config.yaml
hidden_size: 256
num_key_value_heads: 4
intermediate_size: 1024
hidden_act: "tanh_gelu"
norm: "layernorm"
norm_eps: 1e-05
bias: "all"
parallel_block: false
init_std_qkv: 0.0224
init_std_up: 0.0224
init_std_down: 0.0
optimizer: "muon_variant"
batch_tokens: 32768
doc_mask: true
dataset: "wikipedia_en"
Each number is 50 + 10 x the weight over the matrix's rms, rounded and kept within 0 to 99. Layers, rows and columns count from 0.

# up: layer 4 MLP up, 1024x256, rms 0.136, rows 585-597, columns 0-127
# down: layer 4 MLP down (transposed), 1024x256, rms 0.0341, rows 585-596, columns 0-127
up585:40 60 55 51 40 33 44 57 33 49 45 42 53 57 34 36 55 59 62 49 57 61 51 49 54 53 66 37 32 37 50 62 45 49 57 48 43 64 52 50 60 55 60 55 35 42 61 40 43 45 51 42 53 46 39 56 54 41 41 40 70 47 71 41 69 33 39 55 61 65 53 19 59 31 48 50 49 50 42 42 61 56 60 47 42 42 38 55 71 46 51 62 41 52 54 59 48 41 56 58 49 49 51 55 42 56 36 66 41 51 52 67 37 47 43 39 51 41 28 50 56 51 48 61 54 49 47 34
down585:52 62 44 47 75 58 57 40 56 49 50 27 52 24 68 43 58 57 50 51 65 43 61 43 52 45 59 56 37 44 52 65 43 42 55 41 65 46 41 46 60 48 46 53 40 48 57 52 74 45 52 37 58 59 53 59 49 56 55 38 54 54 51 41 52 44 59 57 43 70 37 54 41 60 35 43 37 58 57 44 71 57 56 51 30 47 45 51 50 48 43 46 34 60 57 41 51 55 47 56 63 62 26 46 49 48 44 53 42 54 45 66 51 53 54 30 42 51 47 30 48 36 58 58 67 44 62 49
up586:45 61 55 61 61 54 50 56 61 48 46 47 36 72 49 49 60 50 49 53 34 52 57 58 38 58 51 36 60 49 60 36 47 47 67 37 61 32 46 47 70 55 74 54 35 66 74 36 62 18 43 29 60 48 56 47 42 40 60 63 42 44 38 58 52 51 45 53 65 53 47 50 34 52 41 40 57 64 58 37 47 48 43 47 56 43 41 43 62 68 35 40 45 33 59 63 47 42 51 60 40 48 53 56 43 47 68 48 36 61 54 35 30 48 48 66 60 33 49 44 56 39 66 62 41 44 49 45
down586:35 53 53 60 33 38 49 55 61 40 51 47 52 58 47 43 60 38 50 49 30 40 53 56 59 64 52 53 43 42 39 58 70 48 41 50 50 44 52 60 54 55 44 64 46 61 38 52 56 41 49 61 40 53 64 45 75 61 63 64 44 44 62 54 49 52 65 55 43 62 41 28 52 37 38 42 62 65 35 60 52 69 49 47 36 49 47 57 45 64 62 52 49 49 51 44 65 39 50 45 50 49 42 42 44 62 67 42 59 53 57 51 40 49 50 59 59 61 46 67 54 68 46 51 50 64 43 34
up587:64 30 47 53 57 60 46 63 43 42 51 45 55 26 42 47 57 44 50 62 30 57 44 41 50 42 39 67 36 55 60 50 37 47 48 63 54 53 59 34 59 41 75 57 48 48 47 42 48 44 53 45 56 53 55 57 55 54 38 43 47 41 51 38 48 45 41 57 75 62 43 35 56 45 39 32 50 53 48 52 47 54 49 53 48 59 26 57 48 57 48 60 53 51 60 53 60 73 35 60 35 47 61 27 57 52 41 54 54 67 49 54 51 62 39 66 45 27 47 70 45 32 38 53 49 31 49 49
down587:41 50 49 53 44 44 43 53 64 65 49 37 48 42 44 67 58 52 58 59 69 55 47 45 40 63 46 63 75 28 39 68 43 49 46 57 41 32 45 62 48 48 53 49 65 45 57 37 73 56 46 48 59 60 47 41 47 25 50 56 67 54 60 47 42 49 59 44 49 49 62 49 75 42 73 53 45 33 49 56 53 54 58 56 62 50 65 57 46 37 34 57 51 26 67 46 49 76 58 46 45 33 53 47 46 42 33 41 45 35 55 40 31 50 38 54 56 44 54 39 38 40 53 58 69 54 45 47
up588:37 48 53 45 63 54 55 62 38 59 46 57 51 47 46 37 68 36 55 35 47 34 59 47 41 43 48 70 50 57 31 44 48 51 74 49 48 38 50 33 34 38 57 40 55 48 45 55 54 27 46 55 52 46 50 64 28 19 60 62 53 70 41 57 44 52 48 54 48 31 45 64 48 53 58 58 61 49 52 41 48 64 44 57 42 44 53 53 79 51 65 43 52 41 45 57 34 50 51 57 46 46 48 48 58 36 68 36 49 38 20 66 42 51 41 74 37 47 54 62 46 61 44 44 71 59 53 57
down588:60 47 54 43 68 35 59 34 38 42 67 43 61 50 52 59 47 45 48 36 36 63 64 43 31 55 56 48 40 69 58 33 45 54 52 50 46 53 58 50 58 38 36 48 57 43 33 63 52 58 64 53 54 33 61 49 69 58 71 51 65 48 45 82 47 45 51 28 40 45 40 49 78 58 45 59 53 58 54 42 47 49 49 48 30 34 55 36 47 58 59 53 53 38 35 38 50 70 42 57 57 53 48 59 31 45 62 19 46 52 45 33 48 40 68 61 57 56 56 58 54 45 43 58 62 51 66 49
up589:56 42 71 72 45 68 41 58 58 34 59 54 22 52 49 39 59 53 47 55 41 62 27 59 40 39 35 54 34 59 51 58 42 58 59 38 56 32 44 53 53 51 50 34 63 58 38 58 60 61 60 49 40 46 65 57 47 52 34 43 55 66 61 50 61 76 49 62 47 50 47 42 44 53 32 56 54 57 35 51 54 55 55 48 42 58 53 38 33 52 50 57 60 46 43 25 57 48 62 62 51 64 56 53 53 54 50 53 66 33 50 49 57 42 54 36 34 55 39 66 49 53 50 38 37 54 53 62
down589:35 47 34 47 55 36 30 64 51 36 52 57 38 40 40 41 54 49 44 47 56 47 41 56 62 57 49 40 41 66 47 54 51 43 73 55 49 56 43 54 43 48 51 46 61 47 61 78 44 49 55 77 53 49 44 64 53 47 56 51 33 56 54 43 50 44 70 58 43 45 44 68 58 54 60 61 40 41 52 60 67 46 45 47 37 65 42 54 51 48 42 42 45 41 48 56 52 63 56 72 46 46 39 63 59 49 62 56 45 55 64 53 40 52 52 49 44 64 46 51 55 48 56 19 54 25 51 49
up590:58 36 46 35 37 35 37 49 29 57 59 60 45 74 44 35 35 45 38 62 27 51 56 45 69 43 46 47 65 48 57 65 58 59 55 37 64 47 50 50 45 54 52 57 57 52 57 35 38 45 45 39 47 53 47 38 69 45 48 19 28 57 35 45 56 46 48 49 43 48 35 50 51 40 56 45 33 40 57 46 51 41 44 56 55 57 61 64 51 42 55 47 66 61 49 61 58 49 51 35 64 47 53 47 57 46 49 49 44 43 60 45 36 52 48 50 51 69 37 67 53 39 41 54 58 53 52 50
down590:67 57 49 41 34 47 57 67 53 53 53 49 38 42 55 31 51 48 43 56 53 49 55 35 51 54 39 48 69 73 41 58 54 38 54 54 69 46 58 50 40 49 48 53 71 40 36 56 40 60 55 40 36 34 59 48 71 32 58 52 38 46 49 53 36 39 58 60 34 52 47 40 51 45 49 45 44 51 59 37 53 40 61 42 50 38 63 52 19 23 55 44 51 49 54 64 47 46 63 58 59 52 32 58 43 55 46 53 41 34 52 50 47 48 26 43 31 52 44 61 68 29 48 40 54 65 42 55
up591:46 56 57 27 50 63 52 62 54 45 53 40 46 43 56 27 62 40 45 50 48 54 67 51 50 60 52 50 58 41 77 47 54 58 37 57 56 39 36 28 42 50 63 60 27 48 41 48 32 51 63 49 39 44 61 65 47 55 55 46 55 43 60 47 46 66 48 38 48 48 49 54 29 42 44 62 52 63 69 57 34 48 50 55 47 48 57 58 37 56 44 48 56 51 47 53 60 55 63 58 45 56 57 62 48 61 61 33 60 47 65 45 53 50 35 63 34 34 40 52 49 51 48 63 39 57 64 36
down591:39 51 63 55 46 55 61 59 65 48 49 50 44 66 61 63 47 36 43 71 36 64 50 53 53 42 41 48 57 50 66 54 47 44 48 36 62 35 55 51 56 55 44 49 45 50 61 35 41 49 56 50 44 53 64 51 36 55 66 55 35 43 54 42 44 70 53 50 50 34 72 56 45 48 59 39 52 55 67 46 39 49 62 51 66 43 41 53 53 44 38 49 43 50 43 53 64 49 47 52 48 64 47 40 38 63 60 49 52 48 57 48 61 51 58 61 47 38 45 57 44 65 62 57 34 39 44 65
up592:50 49 41 43 55 57 50 43 42 50 61 64 70 70 45 65 57 58 55 54 52 45 41 38 44 54 72 43 51 50 43 55 60 49 58 61 66 52 61 29 28 50 34 62 40 53 59 53 39 60 41 54 62 65 65 35 58 52 32 34 41 44 74 52 36 58 57 59 49 47 57 44 70 60 49 51 47 52 23 35 52 44 31 48 63 53 69 54 22 49 61 50 47 58 40 54 40 46 59 35 51 53 54 41 39 48 61 45 49 64 41 29 62 27 49 36 67 48 55 43 43 49 42 45 35 48 59 54
down592:38 51 51 48 59 66 72 53 55 40 38 62 68 43 52 54 35 62 49 73 27 46 54 50 45 55 54 63 54 54 40 50 42 55 63 47 70 39 33 50 38 41 60 52 30 52 49 26 57 35 68 46 42 71 67 44 48 36 42 40 61 45 51 64 53 53 67 62 41 62 45 46 61 53 49 51 55 40 23 54 46 28 55 48 54 62 52 71 38 28 63 62 35 75 54 39 58 55 57 71 52 67 43 49 49 63 28 32 40 38 32 46 54 42 56 45 71 35 54 37 64 54 44 46 48 62 57 53
up593:44 47 45 53 66 44 56 48 49 47 37 45 46 23 59 50 57 42 51 30 60 54 47 31 56 59 45 36 51 49 59 43 34 46 49 43 59 43 41 38 08 51 70 67 47 57 53 37 44 66 52 39 51 71 51 71 30 57 40 50 50 51 40 38 51 39 48 72 41 43 59 50 40 49 60 46 38 55 38 59 57 41 62 32 43 52 58 41 42 51 42 51 49 47 41 56 47 53 53 62 50 43 65 47 33 43 64 63 60 47 52 74 42 41 43 52 24 51 45 56 53 47 57 53 46 71 39 48
down593:53 55 56 44 52 33 59 34 32 40 45 49 48 44 58 60 51 43 54 45 68 49 48 68 53 70 57 40 44 60 40 60 48 40 46 71 82 34 39 59 31 34 58 56 56 41 53 48 45 44 44 51 62 61 67 61 44 45 34 49 31 56 40 44 41 46 51 51 29 40 62 48 66 51 50 62 60 41 50 50 62 58 45 53 28 63 58 40 41 55 43 42 43 64 65 45 48 75 51 41 29 38 47 33 51 40 53 59 48 49 53 40 56 44 38 53 46 51 45 45 36 77 64 60 48 51 54 43
up594:71 53 40 40 62 65 49 36 39 74 39 38 45 68 38 53 28 43 61 54 61 49 38 22 62 58 39 39 33 64 50 61 48 49 46 46 44 25 53 38 40 47 69 59 63 29 52 38 60 67 60 70 36 26 40 39 66 45 46 52 44 45 56 50 56 43 48 39 59 64 45 66 38 54 47 56 47 43 60 45 27 48 50 45 49 31 48 60 45 53 65 60 64 61 33 60 53 54 46 51 69 26 48 49 40 47 52 70 46 46 40 64 54 50 47 62 30 66 45 55 46 52 49 69 49 57 63 40
down594:59 51 51 47 41 54 64 51 54 56 33 43 54 45 51 46 57 53 53 42 33 48 41 72 47 50 38 54 58 49 55 49 64 47 37 58 63 37 40 38 31 52 51 68 50 41 48 65 51 55 36 38 58 55 51 37 55 52 48 71 43 58 43 51 49 45 56 46 53 51 68 48 43 47 40 49 54 28 31 53 43 48 57 61 55 59 53 51 55 61 56 51 38 47 34 46 52 51 48 39 52 48 22 45 33 44 47 47 44 54 54 53 55 70 42 55 57 57 47 33 40 53 76 57 66 61 45 32
up595:46 64 68 46 60 43 50 52 46 43 42 39 49 38 54 60 48 33 64 54 37 33 42 53 39 44 56 47 46 59 50 53 63 69 43 44 33 56 54 33 51 54 49 65 46 55 42 43 49 68 50 41 39 45 45 54 59 54 37 58 49 39 42 56 50 63 47 50 48 55 56 69 62 54 60 58 60 55 53 43 56 60 47 51 51 53 52 54 30 54 32 57 46 48 45 58 35 48 62 40 67 29 43 53 46 48 43 53 59 66 54 41 61 55 47 60 33 60 43 45 48 54 46 58 40 56 48 63
down595:51 67 34 64 52 50 44 45 41 40 62 52 45 44 46 42 52 57 56 37 51 61 50 58 64 35 57 58 41 60 50 56 46 26 47 49 51 52 44 39 40 54 55 45 46 51 51 46 59 54 59 51 56 48 48 42 38 43 58 42 53 67 49 63 66 35 60 54 56 38 43 40 50 56 49 58 38 57 33 53 44 56 28 44 41 53 68 57 55 43 56 51 33 34 44 66 48 61 53 47 47 61 55 48 53 48 60 50 40 59 48 44 55 35 60 41 46 42 53 61 57 34 65 56 82 60 70 47
up596:47 57 53 42 43 47 55 69 60 44 66 48 50 50 40 74 54 41 55 51 53 62 40 46 57 56 44 35 45 63 49 40 41 52 57 40 65 31 70 30 39 38 52 49 52 64 36 56 39 55 51 34 50 56 54 58 59 41 53 40 43 56 60 63 55 58 37 44 45 45 57 58 62 56 46 64 51 56 43 40 53 62 40 51 47 51 32 50 48 59 44 40 54 35 63 37 50 52 45 52 45 51 53 53 51 56 47 32 57 55 52 52 58 49 53 63 50 42 47 46 50 51 52 51 64 37 49 60
down596:58 48 60 35 54 51 61 68 36 52 44 42 52 52 41 51 45 59 47 51 53 41 68 48 64 42 47 47 37 53 38 31 60 36 50 64 50 55 50 46 56 47 48 46 47 39 48 46 45 56 49 69 44 53 54 38 55 47 46 53 47 52 34 31 42 57 30 40 55 43 48 55 47 58 56 69 51 53 53 49 53 46 40 39 60 56 58 64 57 54 59 48 43 52 44 63 48 47 46 37 56 47 36 48 46 49 44 54 54 53 51 41 46 42 44 69 47 58 56 42 43 34 46 45 52 53 56 43
up597:54 37 59 45 44 50 34 49 50 52 52 45 50 48 28 32 49 64 55 48 46 67 54 57 39 56 57 37 63 61 49 47 59 50 50 46 52 41 54 42 39 48 52 52 47 50 47 51 54 60 55 55 40 44 53 29 46 37 53 68 50 54 26 56 61 42 64 45 57 52 56 43 43 46 71 67 53 51 43 40 52 51 72 35 47 69 53 48 45 59 48 62 47 54 44 42 51 62 55 55 59 54 34 35 59 43 58 63 49 47 47 46 71 37 45 44 41 65 64 57 54 59 54 56 50 57 54 65